Weights of a small GPT-style language model, trained from scratch on English Wikipedia: 5 heads of 32.
Each number is 50 + 12 x the weight over its row's rms, rounded and kept within 0 to 99. Layers, rows and columns count from 0. The size before them is the row's rms in percent of the matrix's.

# up: layer 6 MLP up, 512x160, rms 0.0762, rows 468-496, columns 0-79
# down: layer 6 MLP down (transposed), 512x160, rms 0.0809, rows 468-495, columns 0-79
# gate: layer 6 MLP gate, 512x160, rms 0.0831, rows 469-496, columns 0-79
up468 105:52 54 59 35 67 66 38 55 40 42 58 60 33 60 61 49 44 61 40 39 40 50 37 46 17 40 58 47 69 40 56 61 63 44 42 30 52 40 44 59 58 53 56 55 50 57 80 43 63 48 56 60 63 51 50 39 50 65 49 47 47 51 68 29 37 37 48 73 29 56 69 55 85 45 72 56 28 50 41 37
down468 103:50 53 51 55 31 68 30 69 49 47 41 34 62 70 39 48 32 33 60 54 64 52 33 49 58 53 51 67 73 29 38 48 56 44 45 24 57 56 46 61 32 60 28 61 64 54 27 62 50 45 47 41 58 47 50 58 46 48 71 67 44 41 42 61 60 59 57 59 18 82 38 65 34 54 45 27 49 33 63 52
gate469 099:63 55 41 66 50 39 72 33 53 25 27 55 29 41 65 28 49 35 32 58 45 59 63 60 50 60 36 74 41 18 48 46 46 52 71 37 62 64 51 54 43 56 62 64 57 56 50 47 50 61 35 57 35 51 60 58 64 53 37 37 36 43 37 46 32 75 51 34 53 66 50 51 65 63 52 37 59 49 81 61
up469 107:52 45 39 47 34 49 45 25 51 46 43 42 69 42 38 69 48 52 63 59 67 53 60 53 43 49 53 55 61 49 73 52 50 60 87 52 41 77 46 55 19 35 58 48 46 64 62 47 46 65 36 33 50 57 29 51 63 62 43 55 57 45 69 31 63 62 45 49 55 49 58 40 51 12 38 46 63 55 40 60
down469 103:61 51 23 66 45 53 54 52 49 51 54 65 31 39 71 40 54 54 53 38 49 67 59 66 36 44 35 71 47 52 43 31 65 53 73 30 53 57 44 65 44 55 52 75 55 52 55 55 21 67 48 55 48 48 44 43 57 37 41 61 57 50 40 52 28 49 16 55 45 55 64 41 53 46 42 50 40 66 40 40
gate470 103:44 67 31 54 36 31 69 31 57 25 33 60 59 60 33 64 50 62 46 39 38 51 37 54 39 48 39 55 45 44 54 69 61 40 47 57 50 60 52 43 43 44 32 51 45 48 35 60 47 72 42 64 40 51 48 68 42 46 60 54 37 57 72 49 56 47 68 49 51 20 40 62 70 73 66 39 43 50 48 43
up470 098:43 52 61 60 46 57 55 21 49 58 69 43 53 62 62 53 52 52 59 62 55 48 55 48 48 39 58 46 44 71 47 53 48 50 41 60 75 47 31 49 54 61 40 60 65 55 79 46 44 67 30 48 49 22 41 59 57 50 42 87 48 61 44 27 42 44 62 57 46 62 60 53 49 74 54 50 31 46 29 67
down470 103:62 42 24 43 47 77 48 59 63 40 50 51 54 30 73 43 47 34 49 49 66 59 39 38 49 62 59 41 53 49 58 41 44 59 43 23 42 48 44 71 55 52 53 45 40 78 55 32 52 21 45 38 48 30 62 50 52 66 57 47 46 39 57 26 41 41 44 49 48 32 67 49 54 35 32 43 67 18 59 37
gate471 092:54 45 36 35 76 43 65 70 40 45 65 53 61 58 47 58 46 52 53 46 41 40 61 48 48 55 41 40 63 59 53 57 36 53 39 54 62 35 61 55 44 37 65 54 53 44 44 66 42 42 69 60 35 61 26 61 58 38 53 65 35 50 57 49 72 32 47 64 21 48 73 49 34 69 45 69 60 41 59 45
up471 097:55 60 48 58 42 67 27 30 62 57 45 37 42 61 45 40 53 62 25 62 52 39 46 72 47 63 41 71 48 47 38 57 70 45 54 41 62 26 62 47 42 34 36 57 47 45 56 38 54 66 59 57 48 49 53 63 24 30 34 31 36 52 53 54 44 54 41 50 72 69 50 28 51 34 47 21 56 64 49 74
down471 092:68 49 42 50 55 49 48 67 60 53 54 54 50 51 70 53 56 42 59 54 51 52 62 49 42 42 49 55 35 65 40 46 57 59 56 31 74 42 63 40 78 64 56 48 41 13 50 47 26 14 56 49 39 66 44 36 40 47 34 68 29 47 72 58 66 41 57 61 35 53 42 65 44 56 48 71 50 51 40 44
gate472 100:59 38 41 69 41 42 82 35 43 43 20 54 50 56 33 38 51 18 50 38 55 55 52 68 50 53 49 45 49 44 73 50 45 58 49 22 59 54 58 44 53 18 57 53 53 50 53 54 41 53 59 51 65 69 52 53 43 54 32 55 45 59 74 63 50 61 66 60 47 47 44 47 62 57 40 55 54 40 51 43
up472 102:46 41 59 52 41 22 61 46 51 52 39 44 43 64 60 28 49 23 42 49 34 47 51 59 53 46 61 62 38 35 64 40 55 38 67 40 23 27 44 69 49 53 54 63 52 51 57 57 75 63 27 56 46 34 51 26 59 32 51 39 59 38 41 15 51 49 34 48 66 33 47 48 48 56 59 58 42 51 35 55
down472 103:46 29 44 44 48 49 37 65 58 50 60 46 66 54 37 43 66 46 58 48 51 64 40 81 33 33 43 41 56 45 63 40 68 48 45 50 45 30 41 36 41 45 48 56 37 35 48 50 51 58 51 69 59 90 59 32 37 33 45 41 58 30 44 50 48 43 64 40 32 76 51 58 64 64 45 43 43 71 59 41
gate473 092:39 55 37 57 46 64 58 52 45 28 62 61 27 59 69 64 71 57 48 24 44 41 34 56 54 30 46 34 58 57 56 47 35 50 69 46 41 34 59 53 37 46 61 36 34 39 56 51 45 52 33 38 15 49 64 70 46 42 65 35 57 31 39 50 77 44 51 50 50 67 63 38 50 51 49 45 50 63 65 47
up473 090:55 75 70 65 40 60 52 44 36 58 37 65 75 59 29 44 45 65 60 42 50 36 37 61 40 59 39 66 45 59 60 34 48 61 38 37 57 45 30 46 68 46 53 63 63 67 62 65 44 59 35 47 34 51 54 59 30 49 46 68 35 52 57 47 50 49 59 63 53 46 46 59 41 68 55 40 45 40 47 61
down473 095:55 58 49 57 50 52 47 34 39 52 37 60 56 60 17 53 59 44 52 49 76 30 37 75 53 46 49 47 67 60 74 45 57 59 35 27 64 57 60 54 31 25 60 46 34 58 71 54 58 59 46 54 41 45 37 38 37 57 42 58 38 43 45 62 87 67 68 49 49 52 70 60 49 56 48 45 45 37 56 42
gate474 102:42 61 52 60 67 41 41 53 46 65 57 51 56 52 88 53 54 61 57 38 52 65 45 42 37 43 43 36 40 36 65 45 33 50 44 38 45 46 61 44 48 55 47 77 28 55 49 62 54 43 41 58 70 57 40 86 53 32 74 48 45 63 47 56 55 53 71 65 49 53 61 37 38 40 56 48 39 68 60 80
up474 098:51 36 31 39 56 44 60 46 47 67 42 54 53 25 38 38 51 57 30 07 61 51 54 45 50 34 38 77 60 46 63 36 51 63 73 59 56 43 51 50 54 45 50 35 41 45 46 33 59 55 50 52 44 40 43 31 67 48 42 46 59 51 55 54 61 54 46 38 44 58 38 36 40 52 56 45 57 50 62 58
down474 105:61 36 43 58 60 39 32 56 61 28 51 37 53 54 55 51 53 50 46 44 62 62 28 74 50 54 34 59 65 52 55 54 36 35 48 65 54 36 37 57 82 56 60 76 38 59 56 63 61 63 61 49 38 44 65 62 63 57 52 61 55 54 57 52 50 45 53 33 58 22 43 40 57 59 60 34 53 49 25 53
gate475 097:48 35 29 27 57 78 47 48 40 40 37 54 36 46 52 47 56 29 29 37 36 70 67 58 46 67 42 63 57 48 50 43 56 82 62 46 42 54 57 54 44 52 53 55 62 50 48 57 40 45 54 51 56 46 38 40 60 70 55 45 47 54 47 64 38 47 54 44 46 41 62 45 67 54 28 44 71 51 60 38
up475 095:37 54 66 32 32 51 49 46 46 52 39 45 68 53 24 61 64 51 54 49 53 35 48 57 72 60 65 55 43 47 45 36 61 46 53 20 71 50 51 61 44 46 36 67 33 55 36 57 70 59 34 50 37 53 47 60 51 40 54 51 35 47 35 30 57 57 37 48 64 57 43 57 33 47 39 64 43 61 70 29
down475 094:55 38 58 40 53 64 37 43 51 61 35 45 40 42 33 51 73 57 28 35 42 51 42 52 37 54 27 29 66 51 49 53 52 44 57 54 47 26 42 53 46 46 56 45 44 60 50 49 38 53 55 33 74 51 38 53 68 66 49 66 25 51 36 51 27 42 38 57 38 45 50 67 56 56 40 61 57 70 51 57
gate476 095:67 63 34 47 38 38 68 35 41 36 67 37 39 61 61 42 68 52 47 63 37 49 59 41 40 75 44 46 59 39 32 61 44 51 67 60 56 68 60 53 57 46 61 56 66 71 54 48 47 69 40 56 29 55 50 44 24 84 54 29 58 50 68 60 31 48 68 72 56 55 43 48 72 54 65 43 47 45 55 52
up476 096:33 64 57 49 50 70 41 42 64 28 49 30 49 38 62 48 67 58 59 38 66 55 40 60 65 46 62 37 41 49 74 47 49 41 61 34 55 53 32 34 35 29 64 67 57 55 54 48 44 51 54 45 22 62 58 60 64 53 47 46 27 68 44 67 60 45 76 45 47 68 46 34 36 44 35 53 52 48 63 53
down476 097:67 47 41 19 40 46 63 26 67 48 52 57 62 31 60 42 64 51 71 63 50 50 44 55 35 51 48 51 38 38 42 49 49 43 42 40 50 42 67 35 30 45 48 60 56 48 49 44 49 40 50 54 48 21 56 37 42 55 65 39 53 68 41 41 62 44 36 65 48 37 43 46 54 45 30 33 65 40 35 42
gate477 087:72 48 67 24 57 49 59 45 58 56 26 64 70 50 57 42 57 52 51 60 64 44 61 73 49 64 73 51 40 52 62 47 53 52 49 70 54 55 56 58 53 61 52 49 68 46 66 55 51 85 41 62 36 41 59 46 48 48 40 53 61 48 38 34 16 62 46 53 54 65 48 46 58 39 42 62 78 53 42 65
up477 095:41 39 39 54 40 60 49 25 55 57 46 47 40 51 62 46 64 26 64 47 61 28 42 55 43 52 50 29 51 60 42 24 42 44 53 64 37 65 67 40 48 52 51 32 48 53 36 67 37 81 57 49 40 48 41 59 25 24 49 53 59 45 43 57 51 58 42 69 64 57 35 37 41 52 66 44 36 55 48 54
down477 094:47 42 50 51 70 49 38 46 37 45 53 52 51 60 63 37 47 58 56 58 28 42 56 48 61 62 66 67 35 60 54 63 45 51 45 50 77 56 56 48 58 38 44 55 55 31 57 84 49 34 70 44 46 42 50 53 47 75 25 53 39 54 57 53 39 42 48 58 52 50 43 54 33 71 61 60 41 20 37 50
gate478 096:28 53 43 64 36 49 68 45 55 51 48 58 53 37 55 47 56 28 57 37 47 72 72 60 69 66 45 43 39 40 65 38 38 54 50 69 56 46 55 56 29 52 35 49 46 57 54 44 30 65 61 63 73 54 69 54 34 34 65 43 58 46 43 28 47 36 58 52 48 44 53 62 46 53 44 54 33 47 42 48
up478 097:60 62 49 47 49 55 63 43 46 40 56 41 34 56 60 49 57 34 60 24 42 57 44 22 58 48 32 59 56 45 49 64 32 61 46 46 43 59 63 34 43 47 58 26 40 42 37 40 50 39 49 57 49 51 53 62 43 35 47 45 50 65 69 39 46 39 27 49 26 70 43 53 70 54 47 45 40 53 38 63
down478 098:56 58 41 55 37 72 66 46 30 41 47 67 63 40 61 58 18 59 70 41 44 44 52 58 57 60 45 37 48 60 48 34 48 61 28 62 48 44 35 58 71 73 44 55 51 56 45 36 44 62 46 64 61 46 45 39 65 39 62 52 65 55 44 46 47 61 43 55 62 40 55 61 57 36 60 68 57 47 36 46
gate479 093:66 61 48 57 28 55 95 52 52 44 37 56 62 45 49 32 40 45 75 47 37 55 71 56 36 40 45 45 37 48 48 33 39 41 41 67 47 50 58 48 42 51 53 62 65 40 43 42 40 39 46 39 80 41 48 43 41 18 49 41 49 52 55 50 55 49 53 47 32 35 53 58 50 44 60 36 39 50 50 59
up479 102:51 27 82 30 50 61 53 50 46 56 55 42 38 33 63 44 59 39 61 62 30 82 50 20 19 26 59 62 74 47 53 55 69 54 47 52 56 52 42 53 57 47 51 48 41 38 43 41 51 47 55 56 48 53 39 68 51 48 48 46 49 28 05 65 55 58 52 62 59 42 54 43 56 73 39 86 38 48 49 46
down479 103:38 86 36 41 27 59 46 46 77 50 47 50 54 41 42 43 50 49 55 54 62 59 32 71 72 41 36 55 29 25 58 49 39 52 36 49 33 50 58 63 54 51 47 43 62 71 51 57 56 60 40 59 57 55 33 35 49 55 50 49 56 58 49 32 59 42 42 45 52 62 77 37 48 52 58 37 36 52 52 59
gate480 101:44 59 38 41 48 41 46 67 60 51 43 61 44 67 69 59 54 60 59 57 61 53 50 38 47 64 48 29 45 54 48 40 22 42 33 34 54 45 48 44 47 38 55 47 53 59 57 44 44 56 45 54 46 56 47 54 37 48 54 47 44 47 44 45 40 70 50 76 50 25 37 56 45 43 50 46 17 42 68 40
up480 103:65 46 52 58 40 60 50 35 45 52 46 65 37 70 40 40 54 64 45 25 55 44 46 53 62 35 55 62 42 64 38 54 44 41 50 44 61 65 68 36 45 57 46 65 60 49 57 55 46 72 40 45 67 55 57 47 27 59 52 71 47 69 61 53 42 40 48 46 37 51 73 70 54 36 52 35 64 56 55 50
down480 099:40 54 48 50 30 42 40 69 64 49 51 46 43 56 61 53 55 63 40 71 75 58 51 37 54 51 37 41 36 69 32 72 51 62 20 37 56 21 51 57 42 52 45 41 46 33 51 36 35 50 60 32 38 43 48 59 35 51 49 37 29 50 52 71 76 62 40 51 42 53 45 44 65 48 59 43 34 60 43 55
gate481 107:24 52 44 32 37 53 48 51 66 55 38 53 47 59 58 47 65 34 42 62 61 37 42 64 33 60 26 51 40 27 44 48 49 47 64 40 40 47 65 68 61 62 39 29 60 46 46 57 53 47 51 69 60 53 46 63 53 31 53 36 58 55 52 49 72 52 57 49 40 37 46 50 52 42 50 38 67 78 52 58
up481 095:47 77 57 32 43 53 59 61 50 57 57 48 63 73 52 44 41 73 41 44 15 64 54 51 34 56 56 41 32 68 57 44 69 31 77 48 28 43 37 59 39 59 36 56 56 52 47 58 64 55 27 52 74 41 53 46 33 35 58 47 34 77 37 49 61 56 57 53 46 63 57 64 50 54 47 65 39 55 45 58
down481 098:51 48 69 65 48 38 44 68 48 71 49 64 51 57 66 57 68 40 41 55 59 32 50 51 41 67 43 60 63 52 31 48 64 56 50 51 45 72 63 58 89 30 61 52 46 82 42 48 62 61 53 37 44 44 48 23 31 46 50 44 44 49 51 45 64 46 53 35 49 37 62 53 57 39 54 46 42 51 43 39
gate482 104:66 13 52 39 55 48 50 53 70 35 35 45 22 61 46 27 49 25 53 37 44 63 46 56 45 58 49 41 53 40 34 60 62 47 70 49 55 64 48 20 43 35 48 67 47 59 44 46 45 28 61 63 38 77 44 52 49 56 61 42 48 53 42 60 53 52 57 41 50 47 54 63 67 64 61 47 42 53 50 42
up482 100:59 43 79 59 42 54 28 71 46 37 29 55 36 55 42 54 52 51 58 48 69 46 44 52 58 45 74 39 60 42 41 55 38 35 51 46 50 57 53 48 42 35 35 46 50 42 53 44 54 53 62 53 47 76 47 81 44 45 47 39 49 41 38 51 44 42 35 60 73 59 33 61 50 60 45 58 33 56 41 38
down482 105:53 43 60 32 52 74 33 45 56 51 13 57 54 54 61 71 44 47 61 40 42 55 34 39 49 53 74 33 50 48 39 51 24 37 69 55 65 45 49 54 49 53 67 32 46 41 58 63 47 58 66 41 63 53 66 59 55 42 54 50 42 41 43 41 37 52 36 55 49 46 57 68 55 52 61 71 64 32 61 50
gate483 103:47 53 41 49 35 38 46 53 62 31 67 57 58 58 61 56 61 54 65 61 36 35 57 53 48 31 31 64 50 43 54 44 34 25 33 48 40 41 51 62 36 51 50 60 57 47 55 29 62 61 42 37 71 63 59 52 69 46 55 44 58 59 73 54 72 47 46 35 43 62 44 58 38 51 50 40 50 59 29 65
up483 101:50 56 58 44 33 41 40 42 45 30 39 56 45 59 51 50 53 54 47 53 39 39 63 52 42 45 55 50 63 79 54 26 38 57 45 55 36 28 40 57 48 63 34 58 52 50 48 36 53 70 62 41 62 87 41 47 50 39 39 38 55 60 66 68 47 41 17 44 39 71 50 64 47 43 44 35 71 58 40 57
down483 094:57 54 54 56 41 56 47 38 72 57 60 39 57 37 47 40 71 55 56 67 58 42 41 66 54 39 33 68 58 43 49 29 48 34 40 54 51 50 33 53 54 58 43 40 59 73 69 53 39 48 44 60 38 50 36 37 44 28 24 53 58 59 44 49 50 36 57 36 50 34 49 40 51 44 29 52 54 33 52 55
gate484 097:70 28 45 45 45 54 73 60 78 48 45 41 41 51 53 49 69 80 54 23 50 62 38 48 48 51 49 51 73 38 57 50 50 59 24 53 43 68 56 44 59 56 39 47 70 50 42 50 48 27 48 44 66 40 44 45 41 43 43 39 52 37 48 49 63 42 54 51 52 33 43 45 62 82 56 56 54 55 44 44
up484 103:44 51 50 58 46 18 48 57 54 46 42 68 38 40 72 48 23 32 47 45 58 53 48 49 64 51 43 50 53 57 25 62 55 58 29 39 65 50 58 33 55 37 47 32 53 26 71 73 52 57 65 59 45 58 47 54 59 38 46 58 51 41 53 41 64 45 62 53 65 53 40 38 47 70 50 52 48 54 45 60
down484 103:44 29 39 49 70 46 39 41 43 42 56 52 57 56 74 58 29 42 64 57 38 38 49 51 52 43 56 69 38 58 65 66 35 37 24 37 58 43 57 39 75 37 43 44 60 42 62 66 31 61 41 61 53 35 63 66 49 64 44 63 54 45 52 29 29 70 47 63 69 77 66 43 44 47 31 53 46 01 33 50
gate485 099:78 51 66 55 53 57 57 55 71 49 61 50 53 74 52 25 54 38 29 54 55 47 44 43 48 33 49 29 65 62 31 60 64 55 50 46 60 42 44 56 44 52 64 69 50 74 62 57 24 36 25 52 69 53 50 45 71 42 39 54 60 45 49 37 62 46 51 58 81 60 36 56 34 51 53 67 61 64 55 39
up485 107:57 64 47 50 57 40 56 79 42 47 81 33 65 43 50 34 66 65 54 56 57 46 43 61 65 45 63 50 42 63 53 40 73 69 50 37 46 59 38 52 52 33 38 42 36 39 51 33 41 38 37 48 69 39 56 39 30 49 53 54 54 47 59 67 72 56 52 51 40 55 46 42 52 45 42 44 63 54 55 36
down485 103:85 55 77 41 51 42 40 32 61 51 40 55 67 37 71 51 56 76 63 60 69 54 65 27 66 58 51 50 44 36 35 49 48 46 29 55 41 46 57 38 48 44 49 48 48 50 31 57 57 53 54 46 45 55 69 41 67 65 47 61 64 52 68 38 71 53 66 39 46 39 51 55 67 59 62 58 31 22 57 38
gate486 088:24 44 53 34 44 61 59 31 42 40 67 54 50 37 60 55 60 57 59 31 31 57 83 50 49 47 59 66 63 50 43 45 58 51 66 57 57 49 52 40 39 49 40 54 42 14 54 39 43 43 46 51 67 56 37 51 49 39 45 60 42 43 53 62 48 44 51 56 40 51 63 36 62 55 72 40 16 40 44 60
up486 087:63 64 36 54 29 46 49 58 35 30 52 47 38 52 62 48 52 49 36 66 56 38 65 56 55 39 59 53 61 33 75 49 33 47 49 48 21 61 38 46 54 66 72 35 43 58 57 43 58 62 42 46 47 51 42 58 49 53 51 47 48 43 56 49 47 58 43 57 17 53 38 49 45 33 50 53 55 31 47 54
down486 086:37 62 54 34 54 57 33 55 61 70 70 53 65 42 59 41 69 64 48 33 42 39 41 37 35 35 55 44 36 33 43 47 62 33 79 52 42 60 46 36 51 70 26 42 57 45 55 50 50 51 35 57 56 64 52 46 46 19 44 62 68 53 42 57 15 45 45 31 53 65 52 38 51 44 64 48 44 61 31 55
gate487 105:55 46 54 44 47 49 45 65 49 48 65 64 52 62 42 29 47 66 42 64 49 50 57 34 48 31 49 53 53 53 51 48 46 50 38 43 60 55 39 57 53 38 52 59 75 51 67 37 35 44 40 48 71 91 57 52 47 42 55 49 51 72 54 70 44 59 48 58 51 46 74 49 53 76 35 32 66 55 74 92
up487 098:53 72 60 31 63 60 32 45 65 61 62 40 68 55 28 55 70 14 38 46 50 58 53 48 51 63 64 62 54 41 32 37 38 60 44 66 39 52 80 61 56 52 43 44 54 53 32 28 31 48 61 46 37 37 35 27 43 58 44 67 58 47 42 49 58 71 59 66 52 64 43 64 32 58 62 40 34 57 45 57
down487 100:55 68 60 33 60 59 56 55 62 50 53 41 49 36 41 60 53 61 50 78 60 58 66 59 65 46 44 56 38 56 54 37 51 53 68 53 66 44 28 49 55 62 51 60 53 30 53 45 45 50 51 60 48 47 45 76 57 76 44 40 60 65 28 82 53 37 76 45 43 39 35 53 56 74 56 46 60 55 29 57
gate488 101:66 44 53 42 51 24 43 45 64 72 57 34 27 61 55 33 62 42 32 52 57 58 55 65 52 35 39 55 48 26 64 39 39 67 61 61 53 63 43 39 47 54 49 57 74 74 56 42 62 48 50 60 60 45 47 60 61 41 55 67 85 36 45 47 35 55 72 73 63 42 49 36 41 54 41 47 62 59 56 47
up488 103:57 57 65 43 53 57 33 42 58 51 62 50 51 45 60 62 24 66 31 35 40 62 31 47 50 47 61 44 62 56 54 52 52 53 54 53 40 65 51 95 50 31 53 54 45 25 43 57 58 65 59 46 51 41 37 51 58 70 38 63 45 65 79 56 44 52 47 29 44 34 71 41 48 69 44 59 32 45 48 59
down488 100:51 41 44 56 48 43 25 68 61 36 47 49 67 39 53 35 42 29 68 50 61 35 59 62 39 70 31 48 62 71 49 58 48 51 52 53 52 59 46 52 48 50 64 62 50 42 50 73 27 56 60 58 48 57 46 52 33 43 45 58 60 44 49 38 65 30 56 31 35 42 48 36 38 38 67 52 71 87 49 52
gate489 096:37 35 58 63 30 50 45 43 45 32 42 38 42 44 48 44 30 39 71 42 51 53 33 47 45 71 42 70 57 40 41 62 58 62 57 51 54 66 44 34 43 38 46 62 66 53 75 56 53 52 55 49 46 49 49 77 50 49 46 30 50 53 44 61 50 44 60 60 44 51 50 30 63 54 32 39 53 61 72 56
up489 095:46 49 41 30 35 54 58 45 39 33 48 31 48 64 45 44 40 51 47 41 54 49 33 49 42 63 52 51 43 33 37 54 58 58 50 58 39 44 23 39 47 59 33 31 44 64 49 49 51 53 60 29 53 42 63 35 52 51 38 22 62 37 44 56 56 51 65 42 36 35 36 41 63 71 44 45 67 33 59 66
down489 092:21 56 49 46 73 68 55 13 38 35 38 41 64 50 47 39 56 63 54 54 32 73 40 39 44 57 62 37 54 57 62 48 51 37 44 80 50 41 46 41 48 55 39 26 50 52 49 55 45 49 37 60 62 69 28 46 59 25 54 41 43 44 40 55 45 42 55 69 50 49 74 47 59 44 60 29 67 66 47 39
gate490 087:66 50 45 59 56 72 74 42 51 56 58 69 56 62 74 34 46 68 35 51 43 51 60 71 67 47 55 46 46 51 60 71 33 37 56 73 43 52 60 68 47 49 47 43 33 62 61 54 48 45 40 35 50 67 54 73 48 50 54 62 43 53 46 56 44 58 49 51 46 41 55 50 40 46 45 62 44 54 39 90
up490 097:56 57 44 54 45 51 34 70 39 45 56 23 37 62 39 54 48 42 65 43 34 47 44 45 44 44 35 44 41 52 42 42 43 63 46 45 29 57 43 55 52 66 32 30 50 59 59 58 62 59 25 44 71 51 44 71 46 60 46 50 46 51 64 76 49 32 36 49 53 61 63 48 51 49 62 29 29 47 60 48
down490 096:68 68 46 43 37 42 49 47 55 19 34 45 58 49 33 50 60 53 45 58 53 48 55 63 48 39 21 51 57 26 28 47 33 41 60 48 24 44 31 60 43 39 56 51 49 50 49 53 69 54 50 53 56 60 46 45 64 51 58 62 60 65 47 42 45 39 66 53 43 48 53 30 70 49 46 58 49 55 57 52
gate491 084:50 52 57 36 48 60 63 47 51 35 76 68 48 55 62 59 66 67 49 58 64 40 77 45 78 54 53 33 43 51 28 36 61 70 41 34 54 51 55 42 46 78 52 46 57 31 63 72 40 42 44 63 62 59 51 55 52 58 52 60 55 57 43 56 43 32 51 53 62 51 51 51 48 55 53 55 60 40 55 52
up491 092:30 42 43 65 58 53 47 57 66 45 61 50 57 57 56 58 38 58 50 38 71 67 58 22 38 46 34 32 44 57 63 62 44 52 56 55 29 50 35 58 51 45 45 45 38 56 49 67 57 73 66 77 38 57 47 54 58 36 51 57 49 41 71 74 17 23 54 66 32 53 71 56 41 53 50 65 50 68 56 54
down491 096:36 49 37 41 37 42 44 46 61 56 39 38 62 47 42 46 60 56 40 54 49 40 40 59 55 38 54 65 62 64 91 52 66 30 61 46 31 72 55 36 67 30 62 66 48 61 46 47 52 33 59 30 40 51 47 64 56 42 38 38 57 35 47 61 67 44 45 51 48 46 49 66 49 48 57 36 37 68 46 53
gate492 097:61 42 44 51 52 45 38 42 53 51 52 30 34 53 57 39 45 47 57 89 54 77 58 30 59 30 23 48 75 59 51 42 43 76 46 50 28 40 49 29 46 45 47 45 48 36 73 38 65 46 60 64 56 65 41 54 32 54 54 51 68 31 49 49 61 48 49 48 57 28 61 50 53 73 57 59 71 55 47 65
up492 104:48 33 60 71 63 72 58 60 39 47 61 41 46 54 65 40 62 42 48 65 52 24 32 45 56 64 44 38 50 44 82 43 37 30 59 52 36 51 52 58 40 50 44 28 11 50 50 24 51 43 48 69 37 59 72 49 26 39 51 53 39 50 69 47 56 56 55 47 53 45 57 37 54 33 45 35 61 58 58 42
down492 103:43 40 62 39 29 47 75 48 63 67 51 35 30 54 61 74 46 64 26 67 58 51 25 37 51 40 37 50 39 57 50 32 55 61 47 58 16 46 39 51 45 64 41 50 50 37 63 53 39 41 36 59 48 75 12 60 60 47 58 48 57 54 68 51 36 49 56 45 47 47 52 35 45 55 59 59 43 68 63 55
gate493 115:44 42 48 49 38 50 39 30 72 49 63 50 55 47 62 56 57 64 47 67 56 43 24 47 32 63 54 24 41 35 50 26 44 66 86 36 42 30 62 46 49 54 53 55 41 51 65 42 49 57 34 52 52 79 43 69 48 60 63 29 39 53 72 44 57 73 83 60 57 57 37 32 52 41 63 50 37 54 52 45
up493 115:78 41 62 61 48 56 54 59 56 54 63 74 61 53 64 48 47 30 65 25 61 55 50 51 46 49 48 35 65 61 52 44 49 65 44 39 54 50 54 48 59 35 34 50 50 59 52 55 56 41 40 69 54 38 67 51 85 51 75 41 65 37 50 42 54 15 49 39 50 25 27 41 52 49 58 26 60 53 50 61
down493 112:57 49 48 44 44 51 53 60 57 68 34 75 39 59 37 58 59 57 29 47 63 57 38 47 25 46 53 39 74 56 53 63 57 56 39 59 72 67 51 58 43 41 39 62 59 53 54 59 29 53 54 63 59 45 67 58 61 64 42 51 57 39 54 87 48 55 50 60 36 61 88 41 51 48 41 47 62 51 47 65
gate494 104:42 37 57 46 53 82 64 28 76 42 39 66 57 45 46 39 53 49 35 68 57 54 45 64 33 33 55 44 26 39 40 38 59 37 44 49 56 37 61 58 45 44 45 46 41 61 47 43 40 27 50 60 53 54 30 38 18 76 66 42 60 50 65 32 59 60 50 50 63 65 46 52 40 45 59 38 53 45 55 41
up494 102:50 58 44 77 30 38 63 61 57 32 69 61 45 39 49 51 40 58 54 34 59 55 67 42 41 46 41 49 55 55 45 49 32 55 47 50 55 54 39 27 44 36 51 38 42 37 27 51 56 46 51 64 42 67 46 61 48 41 63 53 61 57 84 76 64 52 37 48 48 31 49 68 39 47 35 58 13 42 41 63
down494 102:52 55 54 49 57 65 64 41 39 58 68 49 40 32 57 45 46 36 31 51 91 53 53 66 46 27 30 66 51 42 59 51 69 61 43 33 48 42 60 30 59 49 53 47 59 33 35 40 41 57 70 48 39 44 40 50 31 63 42 53 59 50 58 61 58 66 57 54 36 30 53 56 64 38 55 70 36 62 51 42
gate495 107:44 39 58 48 48 47 37 46 60 49 52 46 37 56 60 60 41 67 48 51 41 66 44 53 40 42 46 61 43 55 42 24 56 49 49 31 43 38 53 57 39 49 75 63 41 63 58 40 47 41 43 36 51 67 56 64 69 57 63 58 52 57 75 48 49 49 57 62 76 42 60 34 65 54 48 37 69 43 47 58
up495 105:67 42 16 49 70 53 48 69 47 41 41 70 56 49 56 59 70 23 67 48 59 46 50 49 50 54 51 33 58 50 45 66 51 49 33 60 36 67 66 67 42 47 40 59 58 21 51 69 56 47 64 45 62 42 38 41 48 61 55 53 41 48 57 55 46 82 46 25 43 31 33 43 46 48 56 44 48 49 53 48
down495 099:51 41 62 49 29 44 50 64 74 72 36 43 52 46 61 34 65 48 41 66 62 67 19 50 81 37 46 61 39 50 51 53 58 50 58 59 55 59 51 39 66 69 61 51 56 60 49 51 29 53 45 52 36 47 68 44 61 78 43 49 46 59 41 37 61 31 48 30 51 41 32 41 38 35 58 42 50 55 65 44
gate496 103:64 36 57 77 48 48 48 44 59 46 66 58 50 43 57 43 45 27 47 55 66 37 40 64 58 26 49 38 64 75 55 29 34 45 47 49 56 36 64 51 38 64 46 48 66 57 54 38 39 66 57 56 52 66 51 67 50 71 65 55 61 51 35 59 36 47 59 64 51 50 33 34 62 38 36 48 63 54 40 65
up496 104:54 58 48 29 62 46 49 41 60 60 54 35 46 52 45 60 38 38 59 52 54 41 47 34 73 38 43 50 47 72 26 47 33 69 53 47 42 47 55 40 46 44 44 51 83 58 42 51 56 43 59 72 62 69 53 51 52 37 35 47 41 46 54 42 59 41 67 40 50 48 53 45 41 51 64 62 57 63 51 48